config.yaml
num_hidden_layers: 11
num_attention_heads: 2
vocab_size: 8192
tie_word_embeddings: true
init: "trunc"
init_std_down: 0.00364
optimizer: "soap_variant"
lr_head: 0.00639
warmup_steps: 200
decay_shape: "linear"
dataset: "wikipedia_en"
Each number is 200 + 40 x the weight over its row's rms, rounded and kept within 0 to 999. Layers, rows and columns count from 0. The size before them is the row's rms in percent of the matrix's.

# up: layer 4 MLP up, 768x192, rms 0.163, rows 314-322, columns 0-191
# down: layer 4 MLP down (transposed), 768x192, rms 0.151, rows 314-321, columns 0-191
up314,092,192,214,185,209,190,160,216,223,202,143,200,134,202,243,234,226,196,220,196,232,199,94,257,216,219,241,173,197,232,240,203,180,241,227,256,250,174,163,266,196,228,284,229,157,236,150,168,171,164,133,229,199,197,225,190,238,169,157,246,197,209,181,174,214,190,213,170,189,181,185,216,182,121,187,210,256,167,191,242,132,195,162,160,218,216,220,226,164,155,189,203,226,210,194,210,196,218,221,280,116,207,235,201,164,183,183,218,276,213,217,253,245,216,135,233,242,160,121,158,233,114,182,145,218,205,229,205,151,235,198,277,181,210,230,205,194,178,213,158,177,255,226,192,178,191,232,144,211,165,239,229,183,142,117,215,204,257,213,248,129,199,152,125,172,234,163,170,141,140,212,97,251,231,228,287,178,225,230,294,253,284,219,225,253,167,154,258,112,201,161,280,170
down314,098,240,197,187,217,225,147,174,221,243,193,215,187,198,182,231,170,166,186,145,160,175,183,169,199,193,231,183,237,201,172,256,261,174,189,174,123,154,222,101,124,234,217,181,238,243,203,198,293,154,178,192,195,201,225,183,146,165,202,174,200,192,286,184,223,169,193,159,237,218,205,186,204,189,128,249,282,263,188,151,144,182,134,164,254,229,197,175,198,166,258,231,169,183,220,120,178,221,185,223,183,186,230,280,196,145,235,180,210,171,190,221,178,238,209,159,146,189,231,219,166,261,170,217,172,216,125,212,157,200,242,141,208,127,224,232,155,217,189,219,214,207,191,130,283,188,202,236,168,182,82,109,177,152,267,250,189,199,53,229,187,168,219,244,196,153,248,184,189,239,169,175,162,218,225,192,132,221,117,194,190,156,158,174,183,198,285,202,147,150,163,165,178
up315,093,182,249,218,269,250,204,212,186,171,85,230,222,231,162,194,138,224,166,161,164,202,207,184,222,313,153,209,153,186,147,212,158,184,190,171,145,229,210,233,221,202,201,127,184,217,156,243,265,215,231,254,217,219,170,199,152,156,211,192,142,129,241,292,186,242,157,248,188,261,186,158,268,216,246,212,178,237,197,312,191,228,235,158,173,158,219,230,174,221,144,196,230,172,154,169,176,189,217,239,243,174,224,162,253,190,206,230,207,142,163,208,227,278,180,245,231,241,242,219,162,159,200,194,125,277,93,221,202,126,238,201,166,252,196,234,206,181,194,256,291,202,170,212,210,205,134,177,184,247,226,197,208,218,156,289,228,187,234,220,195,223,210,147,169,225,176,148,202,155,198,114,209,171,234,164,228,207,129,221,151,161,201,206,214,209,242,198,106,231,153,203,209
down315,098,215,190,113,201,253,189,178,234,201,297,203,192,212,210,242,238,154,265,256,268,143,230,171,214,189,175,161,228,166,252,298,280,273,220,190,251,244,101,184,148,155,244,259,232,210,211,209,213,178,256,203,234,220,251,183,167,117,193,189,135,221,218,183,208,223,230,175,196,177,184,212,201,215,243,124,210,230,222,231,243,171,238,192,165,149,219,198,208,144,240,257,235,242,166,194,181,179,204,176,255,233,248,188,243,204,228,240,178,263,207,196,185,154,239,220,184,238,197,256,179,133,218,270,172,152,163,219,160,194,240,272,194,201,236,214,166,219,254,157,126,177,189,248,191,162,224,172,146,198,176,228,235,292,197,229,207,210,184,174,243,143,178,147,207,240,267,192,180,311,232,239,155,192,182,178,220,233,158,166,205,269,133,237,203,170,248,190,259,179,241,305,205
up316,104,225,136,237,186,98,207,145,224,200,248,294,258,104,241,153,230,175,109,192,180,173,192,173,200,211,183,188,116,185,243,216,218,256,148,266,238,180,225,173,236,219,181,246,183,226,222,261,116,197,218,140,165,171,115,233,214,170,240,200,175,223,211,212,195,222,184,243,179,174,272,256,234,205,154,224,197,318,203,249,146,200,199,184,197,162,181,158,229,179,143,149,250,192,191,126,195,191,212,215,165,215,244,157,109,180,177,245,156,140,189,267,254,239,127,280,223,245,210,197,91,193,143,199,182,149,227,224,182,219,192,224,149,168,214,197,269,165,228,239,264,228,244,178,179,205,130,160,214,224,201,190,206,174,199,204,201,220,179,220,260,225,225,227,158,185,201,150,195,222,203,168,224,180,229,222,248,209,201,207,175,176,208,207,185,151,215,135,291,150,251,195,223
down316,099,167,231,234,258,145,244,189,207,222,173,134,182,171,284,271,232,151,220,207,186,109,145,160,221,148,194,247,199,197,265,241,168,244,249,219,222,149,166,166,157,104,283,147,192,180,166,177,271,201,174,188,179,186,227,167,198,230,212,139,150,231,257,127,153,191,227,135,179,212,162,166,198,202,95,210,193,206,166,188,190,235,199,201,174,199,169,189,202,241,263,214,239,243,217,141,167,229,183,204,260,102,200,259,247,152,190,227,152,168,234,184,187,176,185,178,202,157,171,183,192,103,223,196,209,157,209,209,120,163,200,157,134,170,181,212,258,198,190,208,158,175,187,292,274,144,258,181,137,198,171,132,162,249,221,205,134,265,171,238,244,206,243,153,176,235,196,246,258,226,234,198,171,206,221,216,121,223,243,246,227,187,157,203,163,203,210,242,246,181,200,243,215
up317,111,214,211,310,168,176,143,164,196,192,185,114,211,241,198,261,144,266,194,205,199,146,171,225,160,210,225,235,145,179,233,224,195,240,88,183,136,261,214,168,269,179,242,213,212,210,222,164,243,144,167,175,215,244,246,226,241,141,124,204,196,243,230,253,229,261,190,199,208,185,241,234,256,338,230,195,162,215,231,170,239,148,149,218,153,121,207,192,259,176,248,209,173,159,149,247,194,208,267,225,187,222,161,226,267,186,244,108,197,206,197,235,268,209,224,310,243,250,261,260,208,205,175,240,267,187,168,277,178,245,167,213,207,215,213,143,202,244,228,204,156,173,202,205,174,213,260,208,181,242,186,168,245,224,231,171,171,202,191,201,168,190,153,183,195,167,215,183,192,220,161,222,224,172,206,251,150,127,206,139,208,263,213,156,205,151,204,242,223,175,193,152,190
down317,111,173,201,167,234,190,214,243,182,170,183,241,245,199,179,252,189,169,202,228,233,265,163,237,253,138,155,230,235,160,167,286,260,199,235,157,177,271,194,290,166,215,225,140,196,139,154,152,224,225,191,295,174,124,187,223,224,222,203,211,217,194,195,261,201,264,187,222,215,232,253,216,214,140,200,175,195,176,222,149,231,244,190,302,185,161,196,205,221,193,215,157,294,102,190,184,237,173,256,211,131,250,182,178,165,203,186,196,235,212,187,136,223,225,268,197,181,225,150,262,117,196,175,172,220,179,223,147,225,214,149,190,231,191,204,243,238,211,195,178,238,232,229,153,204,216,190,254,175,158,240,247,220,173,163,216,178,264,209,186,40,158,161,217,127,169,205,183,273,176,208,191,283,202,141,200,160,239,164,189,196,239,153,188,224,231,169,182,251,276,203,250,182
up318,089,151,190,160,265,196,229,215,206,244,268,204,236,218,261,222,212,138,145,270,262,102,181,192,250,213,295,209,160,189,187,235,210,214,203,181,169,192,176,240,232,232,236,199,174,211,253,194,176,238,177,252,190,202,206,246,166,193,151,225,237,164,182,264,191,210,250,113,175,234,197,170,180,194,183,224,195,207,150,125,250,156,233,241,226,226,175,198,258,202,150,200,202,298,178,201,230,225,277,185,229,197,231,307,210,224,169,251,225,169,143,149,186,163,106,134,161,174,174,158,171,305,249,171,278,188,217,130,276,226,270,229,180,188,200,229,197,237,209,198,229,193,248,189,139,166,171,95,166,193,197,174,207,232,180,224,189,242,180,210,194,199,177,236,164,235,253,311,229,225,169,172,237,203,207,166,159,194,276,240,202,239,151,207,236,147,203,229,187,164,230,209,230
down318,089,171,194,281,150,277,244,168,190,228,130,239,218,195,169,176,173,294,289,179,171,262,185,180,203,124,97,214,226,235,178,175,185,110,236,146,207,234,204,199,183,127,123,186,178,152,182,267,210,214,198,152,130,153,145,200,169,198,205,224,201,225,219,166,170,267,140,222,161,149,208,225,178,198,238,204,242,182,211,247,223,225,199,167,150,202,140,184,104,135,137,217,236,157,246,170,203,209,187,272,169,200,185,183,218,196,217,241,197,234,226,196,221,179,201,242,228,208,214,254,189,187,157,272,127,247,183,204,158,192,96,182,201,193,229,206,208,127,207,246,186,187,198,221,236,135,275,239,223,222,207,226,215,260,223,232,226,157,216,198,192,233,181,166,152,140,118,151,179,262,207,209,137,179,104,253,212,227,160,213,199,181,119,198,185,225,182,228,183,172,225,263,212
up319,086,243,211,270,260,159,164,197,192,204,211,146,222,243,175,144,228,155,247,190,215,206,228,158,209,241,255,252,128,247,221,211,180,239,211,204,176,243,188,185,196,213,207,208,96,164,185,251,213,173,214,261,156,199,264,246,199,203,215,224,269,225,202,172,198,137,245,210,203,260,223,255,151,268,214,163,110,253,250,143,183,154,221,191,180,174,174,216,195,215,234,160,244,192,177,199,190,181,233,150,176,152,137,251,202,211,238,206,193,231,263,220,213,146,259,172,198,186,190,191,226,237,188,156,201,158,223,195,178,159,203,196,183,221,295,174,107,243,224,250,203,237,243,167,155,151,202,191,126,176,275,228,221,104,150,183,177,207,321,188,272,147,231,228,207,200,143,104,233,164,134,215,206,205,209,256,200,181,186,181,194,300,206,168,243,290,192,150,168,207,252,167,223
down319,100,169,245,207,176,161,156,180,202,193,255,256,237,270,244,192,166,105,179,185,180,202,170,103,224,193,195,150,194,212,140,212,177,212,206,150,211,204,272,212,186,146,297,239,193,140,227,184,240,134,205,164,207,278,180,246,248,244,256,200,229,166,217,234,251,150,214,194,228,244,148,165,263,257,259,143,163,251,190,290,209,249,247,220,212,158,240,158,212,208,257,230,221,105,127,168,144,181,234,189,262,234,153,206,186,249,166,274,171,157,163,222,207,202,176,212,200,177,213,144,223,230,194,173,226,115,281,236,236,220,214,196,189,138,106,205,197,174,222,214,141,227,197,216,194,210,157,209,181,218,161,158,178,210,187,192,268,173,212,170,196,170,296,198,183,189,190,227,161,185,197,200,199,220,164,245,176,224,213,177,259,254,268,103,210,290,217,212,166,227,229,235,196
up320,102,177,181,200,193,109,253,220,158,235,169,239,129,227,183,239,217,243,238,176,150,185,200,271,253,149,183,111,170,215,184,227,186,216,167,151,133,166,166,160,218,200,170,184,177,252,148,222,238,225,218,226,180,141,172,157,198,143,225,175,207,197,229,237,234,216,155,250,181,78,199,241,272,195,163,166,267,220,218,264,174,173,213,209,184,190,230,244,206,196,205,191,164,236,186,164,249,234,123,257,195,171,183,156,146,226,132,185,177,220,205,203,198,124,214,214,209,191,236,246,139,102,189,202,272,249,169,163,191,218,137,243,244,140,206,230,167,283,233,270,136,230,244,247,210,161,166,239,171,231,313,186,200,158,143,223,225,169,220,143,200,167,201,249,218,179,212,206,236,162,230,185,197,78,194,222,242,232,279,150,177,151,185,172,227,211,185,172,219,185,192,159,165
down320,098,187,235,116,216,212,226,231,168,179,220,135,136,232,237,305,114,184,190,147,217,192,215,259,213,221,204,199,177,178,259,141,191,210,274,244,225,210,209,266,178,236,178,189,189,149,209,174,261,188,271,113,196,234,117,267,168,143,232,251,162,176,180,214,132,244,198,208,152,131,200,179,207,228,218,214,229,184,154,152,109,211,183,158,253,194,224,174,240,136,253,243,239,212,153,226,216,220,198,223,202,214,177,238,183,205,204,182,141,209,234,189,190,169,185,180,254,129,168,278,206,214,127,204,245,177,115,156,218,169,165,232,199,212,168,231,236,271,169,130,225,229,205,214,217,207,226,118,195,223,273,276,218,233,225,229,213,221,224,216,208,59,139,138,218,226,207,205,176,214,243,187,176,124,168,199,210,243,184,240,267,168,183,256,186,187,180,212,205,242,179,195,202
up321,097,250,209,233,105,176,186,150,149,263,240,158,195,160,155,208,231,174,210,122,244,234,188,187,159,194,250,170,188,163,178,240,213,240,247,135,175,232,224,132,191,172,188,188,166,241,151,178,267,277,193,147,196,138,144,219,200,188,196,204,143,125,245,210,189,226,196,212,213,168,169,170,219,217,220,218,152,208,184,187,292,206,209,175,257,183,255,226,208,179,244,229,170,187,188,191,246,239,154,248,225,180,287,201,235,103,204,246,189,124,186,206,188,258,198,190,171,249,200,193,192,162,246,213,227,161,233,227,131,219,184,274,171,140,148,296,150,141,256,227,222,227,173,235,143,266,188,173,169,252,178,207,208,209,238,209,203,123,127,200,186,213,160,133,164,210,250,176,208,210,166,230,178,205,166,201,223,263,179,226,272,261,200,160,186,164,201,178,244,99,176,200,86
down321,090,132,215,175,172,149,214,178,226,246,132,187,234,185,218,177,220,160,152,248,194,191,248,208,161,162,180,200,166,152,123,205,203,156,181,159,207,222,215,158,182,240,134,278,228,155,181,240,201,194,163,261,144,183,227,191,206,199,180,229,251,216,82,202,231,178,221,232,198,248,272,183,141,222,120,105,239,253,207,196,159,162,188,228,248,153,194,177,163,160,226,218,131,167,128,214,228,224,182,173,292,232,173,173,188,225,163,283,173,198,83,294,269,150,145,127,194,146,158,191,215,207,230,158,230,169,220,228,255,169,172,159,240,182,187,241,199,181,202,170,183,217,263,239,202,175,203,218,211,229,169,119,278,177,205,244,232,185,219,208,125,263,160,255,210,225,160,269,232,169,267,188,187,157,169,186,172,205,233,260,210,184,245,155,223,192,257,229,177,228,195,210,199
up322,098,207,158,253,153,138,223,235,193,241,216,249,215,218,194,187,242,162,192,77,219,194,242,229,228,295,172,202,156,220,233,209,208,213,230,204,163,220,176,195,170,256,209,243,139,244,255,150,209,185,151,186,205,187,211,243,206,223,209,266,138,124,173,176,284,195,183,83,180,238,237,230,180,214,169,172,170,156,250,198,207,107,215,235,186,184,171,217,192,246,149,237,246,235,180,177,225,191,249,169,196,168,248,213,207,223,227,200,164,214,240,153,165,209,208,220,183,171,192,150,192,190,237,175,226,175,211,175,226,207,194,158,173,193,127,178,237,175,250,262,185,199,172,128,225,177,190,205,202,177,129,96,156,160,162,243,175,166,255,202,210,170,165,266,243,113,300,257,235,258,251,197,284,221,319,200,146,268,226,159,142,161,229,214,157,194,195,191,196,203,252,195,155